Part of a small language model's weights.
Size: 10 layers, width 256, 8 heads of 32, MLP 704 SwiGLU, vocabulary 4096, 9.08M parameters.
Training: 723M tokens, 5784 steps.
Each number is 128 + 24 x the weight over its row's rms, rounded and kept within 0 to 255. Layers, rows and columns count from 0. Numbers have three digits each. The size before them is the row's rms in percent of the matrix's.

# down: layer 7 MLP down (transposed), 704x256, rms 0.189, rows 672-703, columns 0-63
# gate: layer 7 MLP gate, 704x256, rms 0.194, rows 673-703, columns 0-63
# up: layer 7 MLP up, 704x256, rms 0.206, rows 673-703, columns 0-63
down672 102:090171122164141160140136135119121163134099115141141124109137132125119115141116119153167143107099150144094105124170124136105152090129100100052189105193130136148144134148121145116117140112127126
gate673 094:166148104121149099098159109168145096114117139106109129140133174154109135125130150137115113138086108136163137155128111169151155159172145106121139148111090129112154110171155075112139126148140146
up673 099:161123122144126180119153108139138135162106122109101134160141102131120134074135172112139096108112083160075099092085121098147136103120116174142135127098119147095149125140131128097105146094096142
down673 102:092081112164129158124170173140120128125123102129143112148141122100136105061165124099126173127160170131077126086115153117114115113082098134109141116132130145068160149130148132146110127113129175
gate674 111:144111094142139148158109159138106153096167123175113155128163124085098122104115109125120138131105121135146112168169139123168126076130149133102140156126097131149165109148099113096137154128135124
up674 104:103129124099161119128166133124104118124130141102154125147113130140118130122107119091118087112175120135157158113090149116129113114126125155141096147138147126171154136159139165124108145135151123
down674 101:100165123110147105132105126104124126112107076147122125162156110155150130185131119139153119116177087115130150134117107141119140170102144134135076113157164106122130119153141134105136148143150120
gate675 104:080084132154159137119101150132089106139116092144134135119132146110130120148139109141139141138129085110127136058095136107145126125160131117122117109106118146130119163089164129109118093152151115
up675 101:095087123150136098162116139122141139102132170181139133096133120143166105137117123148115110143148124171148125091078157103152108079138079140173114128093111146164131118165124136095132094101111107
down675 103:126152125145106107118108155132152128099116150131158123133127128140148117176164149140143143146107122144107142115101113121146147120106117157105142128082107147173137131138178077138171120099102192
gate676 101:140112133117157129115099153134112133131156144117140102094111154135124154094152125107117109090120146133108169154090112102136165161131116126104150123123118147121083151154100144128135134086118119
up676 096:097146135095111164105151156145137089177120084143108156114140089163092124116151090135151147128121153154149184154142166135142109153109133121118053130067158113108168133147089116115147105166181107
down676 104:133104116118087127085115128114157136106188107097131141137135157114099105162124135164144104124131163161126079119183177139114090153105080139126115132113145129144111143162144093105151098134115166
gate677 086:132088147145121154162165170110113177161138135163116120165144150129128166087109160077125122137126105134166085110148103085134105127160153127130138153104107064132075093110154119160117170112159116
up677 094:153152171102132090133129130148103119168095140115115121152177076101142160142120099145122163145163108125105113124142131128161159093129151132140125161135115125110136124126125146160113120124124143
down677 095:109124106207132120155129128124132119132114143125115104117129127125088148128128152140121096150125161175151139125127155118141151145146159123109138132148145131137122176163124097138086109126124162
gate678 105:137126097141093147120138091126125148101083116097134121134141118108114121146165106118141123107143156152093145130126127091129100121164148180198132111101154165117122145108149096120136160150106092
up678 106:109156162154095117153146137186142169067148137129136120177177138145105161147115113131142135134127138120103136157105163078088108125129117155116146128137132092144097141159102138099134131181121148
down678 105:111149106146117127090128099096080164109106117167123149155112100140131097130157127117140163124141145139099137137112118138111120109134146139099143121082108106118124174142094136140123162124161152
gate679 100:156093111129116156149098162133138131139128150111067101149118128092120130137119103123109163121127134162114154102114125128177153162119125130133123135117087135160169146111111173130117146160114181
up679 097:128073119147162135115106145168126138134120138108107105098126139104132143168142142124135104107149140171124147138106094139140126107086109085122152161137128095114132097141138135080143177125109128
down679 101:139119143157115131086116149113100113135118157133109156125127107122107119159110135175150094148115113131088144134123086128128103076147187119142155081106128139181121116119103141143157126121114159
gate680 101:172128131092156155147104106153133127108096174154130156115137115159133122101153155158122153107124107105119120184111126139105139153142106144165116117096181124093082136110133124085114158096136109
up680 106:126108130193125121112102158111148123115085145148139146168128146135107094106140111126090134129114085124091148099146105126169130115166131154115129149172094138149152113131143165126127167136153127
down680 100:172148159135117103111132150128123141162139141079123147081150128111144154125109106106124109192132128111105120127145129129143160138142169126106107160149105157131141095112093143112165167144146155
gate681 097:120104119106112100105173091126097167120150113105103151121109152121144137138088162120123144171140135105148110174128110128157132164111128134120094135126142162136155139116113156114136130110094109
up681 095:116126112132118088112145109097121116140136145095153115157143167184128163136140129131108137137101109120103128095139130111141130104082142150124112150083132109133126098089115133117095121093128158
down681 095:095106161135153131110132168122140101128069096152091112090125080101100105104142147145111114112107118119131173117135138116124101124130120115128102140123154132116130139123110128145152102140117115
gate682 114:132149113142171074088124161144095129105125169145168143088123113132097096129125146135163117107136138135162112141112112109145117110110128154121073109106121125157101133137150132153126095095130059
up682 105:111134100077133116167138118145111168093131124085096121176092131096198092116124133141119097101118166148124125102157154126157108145070148136112136102134130155127128140132130157161109134176156097
down682 100:132118144121087124165094125117153123093132121155077098088119157140124133130119143111141130101115137162118113140129115114124094107103082150163101147104110153125113154137142092113118141109143042
gate683 101:130167107164154097194161104130132133110167106139129113155166080104119122115126146131153089142126094124155184106130104122157170093169136083138131109136093134109129102083120131138108100086076112
up683 099:105112158152149136119138125193102105150102138111127110138153135086114102048111121109136141104091110119097142139089131129080145099126108147160085124141140141103125077137158141086127123154091089
down683 103:164161141145100099124131143129132167142161142116112132138138165118137128122139167127115112086150145069151136115104097126106103152159085153175137132152090158166118166124168114111171094133128157
gate684 093:085116103156145141141091131129126091123142109132129110137141090103094154148077150128153142124143099103159112162125138101126145115137174139109123123121140129143154158129161174120142080142131083
up684 094:128114146137148089122081120159104085121131145126124110138108092141093104088121151094137145111159113096088139109117123141116142116126119107123123102119164086166141208125178143130129129088161134
down684 100:120190131154106110148137133150126138131121154118105119133103151152138106144129142109144138132114155138124143128138111100137118082149100128174174137150106129143155130154164128115121140147135187
gate685 106:127127154125121124108103142139088132135103135113109102121178140139103152173092092133137085142149124125095137114134154114139081164096117127119101128145135168140104129124151138104083086105125122
up685 095:123136125132116107126109152137121195138100131129123128151129101127134086118191159116120104139109117162145143129121153073132103144124146167109102077142112106141096158119121130137155138116123133
down685 106:110153116113125122112141112105153130141093153124118123113130133139105056096139120179144133171100138140165100147188129130132134112089121128143144131138146153086117141147102193124129102134130148
gate686 105:136073132092090114120087147132140113172158134135129086132131143113144127133113103166125147128105098122117132098120114120142104122170141105106127126138131127102108085123116092151124101133144083
up686 098:120068121169139151113131110134167117108165122111087101108136120105103135102176118152150178149109127126101081160123112100114081149139166111116138114109121111125172105109144120127118144124104079
down686 099:130110155173156130135161137148116111128136122134091157137151109148107164124134078127115113121121147135100128137064101112168159133127136108106124105144152128093132159132124135121117116120133109
gate687 101:102098099140145143122124104115091114114121180089098075088149158112121111118073082135107146137153140122131132173137116130130072086111132162136098143158122141141152127096140158165114119136142119
up687 101:173151122179163125128126133097108132125112090181139133096113163125086113177113130150108182115131082115133139100109176144137089150141131147120174172176140157123081130123185125108118087128099115
down687 105:186080110152133121115134178130134131123146159143142160127135198138172146132116142078153170151084157109114127130111161116096128107148133149161119124135158111121146121174143109165155151077141143
gate688 096:100119149135106105149137155132117135145102064143103098076171163153123138150111130133111127096155143091153166120091116110122175111152144098147085140129133125149120129126147137126148167093146139
up688 103:151132098132103120159130126103138137129122081157098183114139101098162093129153116123153147160119143162148162151119130119137099107108124123086179175138153103108128111124104140147157117140128148
down688 108:187167136109146139158121090127128127110116107103091115134141107112119113120125143148130142133155099093109086208101159109109150092093136115146133154117121125110091135131196092174098122141153078
gate689 107:159178167084101102104099112096135139130119130195113118141164145147108135132175095120148150156119139128111136137139146122126113139088131124141143129186134147092101104169173159125116160125148108
up689 104:126120110139084144134159102092190137090120087144109132130158081138129163121128077141144113148143162133147132110111149138136104124089143108141088131158119143115117128109129106158142112130112146
down689 108:168122155139103163139156128066139136068122113120099114138129089144134123104148100119093124140149160112143120100139163113110122159177122148136117161136090134156087146140090113165122115156121139
gate690 100:132118130160145129143134113161095181128116114126097130150143158108162164115114121121136118086128153173155169086122173129165131129121127113145081098168141161116141096123082107142157138146128120
up690 099:106113125123167083089116103092096102151136139119133122147155153159165097134138135112140120128149130106105121150111153137110188134145130147123143163133145147100134112144164168141125142108157155
down690 097:131144151141096131115041167122125119156132148108117112089115157082163121110147178125129123139130127147143126101122121131157135087138132145150153123089123120106138127087110102116145094110122133
gate691 098:121097104144147157081134145066129114130147135128144120164097106153100126085111159127159139147141160151115108123094153119116131126134131162070086098164098140125125148174176117161110130126143137
up691 093:055135150147115118144120159064111158153145128159094114151107158108167095113101145140127130097165123112103127126140121128181129097079090104112130117154130146101130139107089168118056148119141155
down691 098:144143102074118130110176077135130164105094103155120161119084107111141147129145081134109125152134124113124154152080114116093115145123145133112114158108161120131133118152078128153134097076136148
gate692 103:137170110149128123109123123151156070111166128088094094130137146132111163187084138051126148165164115171132120081117109154107126106143152167121151107128117159126120127131141064100109138162137132
up692 103:094147143117129148114121098112135102111098126139148108143119115117158085138140148180100124099187132144166146113143142144123141138125133119142138163116156116130120149151108126104156131094115191
down692 101:155158138142101102143130089129161103096156140099137089118123123161142164105136144114159077122126125119115123152123154122111161110147132096114146131093102082129105100109129157152102132108110124
gate693 108:120138135107114106116129142081139123155125174111093113129125156153126130137128090123186138120152141061150117156087112111108174173174145155119134159098172121175100100151127107112140121135143117
up693 105:130063107138172150120142146121135142148130127117057154134104158109088114121100127158166124129089133121113091138105094123160169135143107090153158135139139134115124144132159147112136150111142154
down693 100:152165137151140083137119112135113118126150148118082124125115109148151126114135130096111173139115118099118151152110083079128109127133128111124133153145139142118114147159129119110173077123108124
gate694 096:102140141122140104131129176110125122159132151136103096164128144116139102137152120132117112093152135129176149078141158125142111121149106119096142119136157134186145135148102170132118120142109132
up694 103:087101139116101148172137120130148126145155180094108132083176099134103137121175141109107095125130134164155128157119134136143088167106119117077134129179134126157109145168132120164118126161140142
down694 106:153163113087110124129140112138124115164128161134135099106137122141115117101118121144111191125189103135153104118152133114129122125116128106095122117150163144090146121114125163148163130120153128
gate695 104:112120096122116109126124114179144104177171057126134148104154123100141128132130153120137140120130140087162130124113086110167110144174130142103140121099150139154103096105134062109128122091104146
up695 111:140091162144133138130116172130165147154138091123126115149160111155125149116144144125129184132115150105138165147137166176151141151127111126135146118147076154143087159124100105161132112108075126
down695 110:163078132150145115123107103132109118107107110133176129131132102145129140085157131137160128152162113137139170155102093118126137093101144103158107138117131127104102190096161114130153122138150131
gate696 102:131119142146123129152162134163132125140157119089069134088162073087118107109161113126135141091127121142114160136119125115135120124097075161117138102107131137138148127150136152153128075086073148
up696 096:147141077089103133137132122162121141151129150110135147110173078108159169119165143189146126136110130115114125105087114144128127155131110112169060122088110153156173177120110112155111092126122150
down696 098:161118147124122106137129124164112127120095135106109142139169104113164090124108194171151159104124137127115098114095124112128143112137138079116073117120086167119116161106154084141128175122086130
gate697 103:117131117141129122088152079156197131159124146111128120087139123127130125105138114146102116131147082101145117144087152115117122140100113078099125114161116161178122098126084110135147138114117085
up697 096:113098170098161125120088132168143143160144111096123142113161165107139127136160157116107153121157091095150105117138110177116120116161149109096158134129141135119153091143088103138138125081131111
down697 097:084161124127168126082137155130153146113211125105139139079146109103139136154153123136132165109136110134152125117090111136115116118078113186105112116154141161133119123128138111119142086152157106
gate698 102:137222119120168114099138103113120117098152110127140136139166149146166155124115151083166112071140133168108151132145136081127105167141111114124180095116138138103150135117144142114122152079098156
up698 108:118140128117113138120150087133115115140122143170110122146128137119147112153100129145131118137151218175151105133130088115147118122141123113147146166119140126104138148130136122152109121115143110
down698 102:122092152128131101102108130120127099119118146108124175110162094146150093143069161139118122111119145159167099096173103099173149137132171096141137127111086137137160131148123091135129102154117106
gate699 102:123125165117147098108135100108114123133104102123148108108144105128104094114135135140140115186131152171109153164123158158133119153122156130125150122111164111153131157109104113110086119141127107
up699 105:122141127093105125113169146139150132163095112127122122130150094124137122130144133119118110119144154143131165174134107099107085110165087058097151110161162112123146103124134098137165139113138125
down699 103:117157143122134146142113122103127124140095122154139132119131082131098126091155110095100169128110089088109142102107097168120093098096126176113155092108084147095167118104089135148175139113109129
gate700 101:127178134137132127155106092098125126128103095129075154086160118139129116089129113120147133121146133136117128187160073149157117132099150110147135104129163110157081161157168106149103191100153133
up700 105:140196109138122157166110103127150134133108131123089119163096139136133149103111143180091110111164123115135118101146079140127134127111126081150121135138176108095141139133123132138168091111113133
down700 105:087149129112110117164117137158107147162106151158131131118147128163115132114112141115137120130124138115126089114159099119137146099162144097094152208121130151130149135115153055115145120156112146
gate701 105:085151100140105108162120103120167102113152128126094099092154117122125136126143089089130109151146143134165127153140140108158126153122122104172133129125181125126134101113145091102142145117152117
up701 103:112132144096113141185063141128155172152119116128138106155162102133139145147079150170149135175084116189134130140092142129078165131125146099157136114142089125075147119098135138168163154100112113
down701 107:147127114121155128171092151127136114134133113114156067135160131128143117104178138129156146169128120159171097117059144116180113142139120175083133145148126097111153148082119132147122116111146136
gate702 093:126116142130111132139159157130085128135121146144114111151146138101114103086104162111123114170159092138123119124097183113078134118093157149133110127094081135187116130138096138129101096140148154
up702 096:117116159149149085153134199162139177129110111134097124164130122122148124137153176121123096131139162152131109148115107114142130114155092155151125142156130100115150129146111108098139131136124111
down702 099:093209164134110120119089102123140127132118170116126173116100135149103134150193140133144129122149110089098166122104147141120126133134122158146130132119110120103102165106121177082108126124079141
gate703 102:158151102132153149114121148119115137135133115120132150187096125119082167131161137147120062127146093138102102029112143120083137143126130106107110098126132121144110109166101113115115098161150158
up703 095:145157111104156121148110145120129133157144112155122109131133141089157142163129102146121115122134145071161121138150144139133151114117122136126157142122081133180147135159146116090157111068164158
down703 098:141175131133123096116129122140081128129161178121129101131155133140089149145152128144104129116143171122131136068113099112147121146133132129068124122127093161111142123138139160123089112122109134